config.toml
vocab_size = 2217
norm_place = "pre"
tie_word_embeddings = false
parallel_block = false
init_std_qkv = 0.0625
lr_mult_o = 2.0
decay_shape = "linear"
final_lr_fraction = 0.0
max_steps = 7382
Each number is 500 + 25 x the weight over its row's rms, rounded and kept within 0 to 999. Layers, rows and columns count from 0. Numbers have three digits each. The size before them is the row's rms in percent of the matrix's.

# layer 5 MLP down (transposed), 192x64, rms 0.214, rows 171-191, columns 0-31
099:442499485489503540509480506552546525507458484501510499487472461493505483511498513474453520478497
090:496567469459494480511497477501486488543438468524489469510459479505540446507518494492483500484474
110:461521478533502498511497528493505512447512548544449451527510484495521467471488484459514464497501
102:504494456545510480428509508518547481494451448495503518469474480524490482498484497488498478531528
103:512492519530508481480463551490468535497502483506485472504484553453471492510478527503537518521504
094:461474530498507468491509451486517534527497507515497535534493474563456510522525494505473501481498
109:492481514482531511480505565494487463455485485485501474506507511518500532487493477535551496492530
108:477510489512508474507526495474490524503498469511562481484573550499483526522461477491534510466497
095:489504520488490538471483487505526505514526554506466494492459485486488491490528516532444462502529
106:521505542494503507516489487508510475504497499487489496530471501467473436491500487529534493502504
102:499536454495528498487566498507485494467495500536481438559531493493551503472519537527537513484494
077:503491459514484528523508507462521523515472546477490510487502471519498503507496544508505465541479
109:485473504502494545480557526491503484515515498513494505504506495483526474513504528451489521484456
087:507499471493500509459507511465549541541509495456542476518531504502474480519518501533461483546512
089:503527467506489520509465510501528465462502443519552480478518482487455519513508510484536519535490
098:519501482506519480488513509480524509488484508469492537459485493470435485531547497550492506418521
113:473535501518441501519481484527500466483504480495514500530527499501499491478470503532512507486492
101:437484488486543486488498536488530496532438487487513473529527445538528522510545528472487505504454
094:520491480464502527518513526477481472516512533469533470483542517489490509484482468504473456519485
105:487489518515458520511509458495473556534502507499519542478480532505507481506524516467446518550460
103:497496494443471493540525503487507488474519512486487541510480509521471473464516490539502519548513
# layer 5 MLP gate, 192x64, rms 0.195, rows 172-191, columns 0-31
099:526505529533529527507551469451484487435525469496524517511508538480500486506467476524491495490476
110:479503475514517488525520522492549475521499500463495471514533481482475498507470533461481452479526
098:511484459480479548550486501495498482499511502504488498506472515479526504494523539496543525542463
097:495462524497486465532489465526541502522516510552491500518444462512524478484520483506484537513506
099:487530528525517510545499497499491510486505479518505460496511531517516490498504484506512461484517
109:466495503460456495527510537569491511487497481517482473522469463499521535513513474511496492483514
117:489514477481535514536481487484495510478540469484505497480503488517484484470554523512506534502513
099:553469525531479505495469472517489474494502493478494471494533486492465513466499508522478539549475
097:526487505474500503573497456448506512498508459459487509521539523533461518513495473489514512482550
109:525495550493517480554492527518511497498462489535505532512440480505472478509499466476502523452495
080:544524491499522511475497541506512450509520538488477484515495541464479506493499467496494464477508
098:526498550502530488484501490518514514490500544511529457496492493513493462513467513519561483511454
086:479515474498518510458510543476514470497490575499507536493459478529480476477481515501532488488523
083:521491522478522467499551463529486531515523543492465525488500492466550480463512513533486486485505
103:524533496504465532512562498481529508457503516489508481512469493533513552447476447498503514488465
105:513527504481527490529534528544489487461528474482521467488477480506487501529503543518528529486537
101:500470530480512540426488528496545538529480454489502538494508510507514527493446511466503504511478
083:481489504532477469485499462516546509552471448527504515513542525500529494469495520490497508490475
098:497538507453535505517497484512441522467441512496534514533478486490521501504498503494485488532503
105:475488488482534513531545482488504470499454511487510504463496502478502509464529530511540491483503
# layer 5 MLP up, 192x64, rms 0.189, rows 172-191, columns 0-31
086:560493529554527491493515486475486500464521468494516496493492558482508488492461470543482527492475
112:434528514518496512504524496474498527528551493526476515466522522509494483553493488504489533501463
097:490477439450481498467518485474470504472514559486488504530483468470529559490492486529477503499534
106:497478546486493490519527442479533451479454487540517478512547500481496492487488495494481506532525
089:450514520473493497490514513474500505560540518459473531470473514527485503531486499470510519509491
108:564552480524448500496524476508491510528471484475484510524519492497508514459504503462471506488506
107:533507504476514568483509507483507502480547513506471466514509523516487515515540505494514523490444
101:473462538501503530483456509490495457486514503501502515461476506531505509487487538474550518453507
105:492498505511491479456507483540502510467519514517444534529500475486515513496484531513489444475519
102:545506435515516481450479499503517490520554499460560483492462502505542530502502479498509502507533
084:486494489511527487509515500527488564492489462502553469507520508499498473490514555498482539530506
112:528506465520500482529476507518516522517485517469531492487532477499516535462498444471515483465499
083:506512516523533518488490489487516486475481476537505443521487526497478534524499523474474501532504
091:501487520509493445464527484505456522495537509473511565524479468508500513450536530523485480491488
100:506502529526542495527498445513492471536538520502475521483508487467509522493493533476505499519531
113:505530473509529489500510525504479516531509465510526493496510542492486512554516458486488503527532
091:462495551485526466478522524525537517523531473510466493533540474491515514453515471506482471500505
097:539539471486489501510512476482476492492449502474490506495491513512482531483481485504468489489517
104:480523520461507525532499462513471464512498524489524475522452476513497459498498482454512492483503
101:486491526508495490536523454501417449501459502490516501513511534551518477448490493527505484524470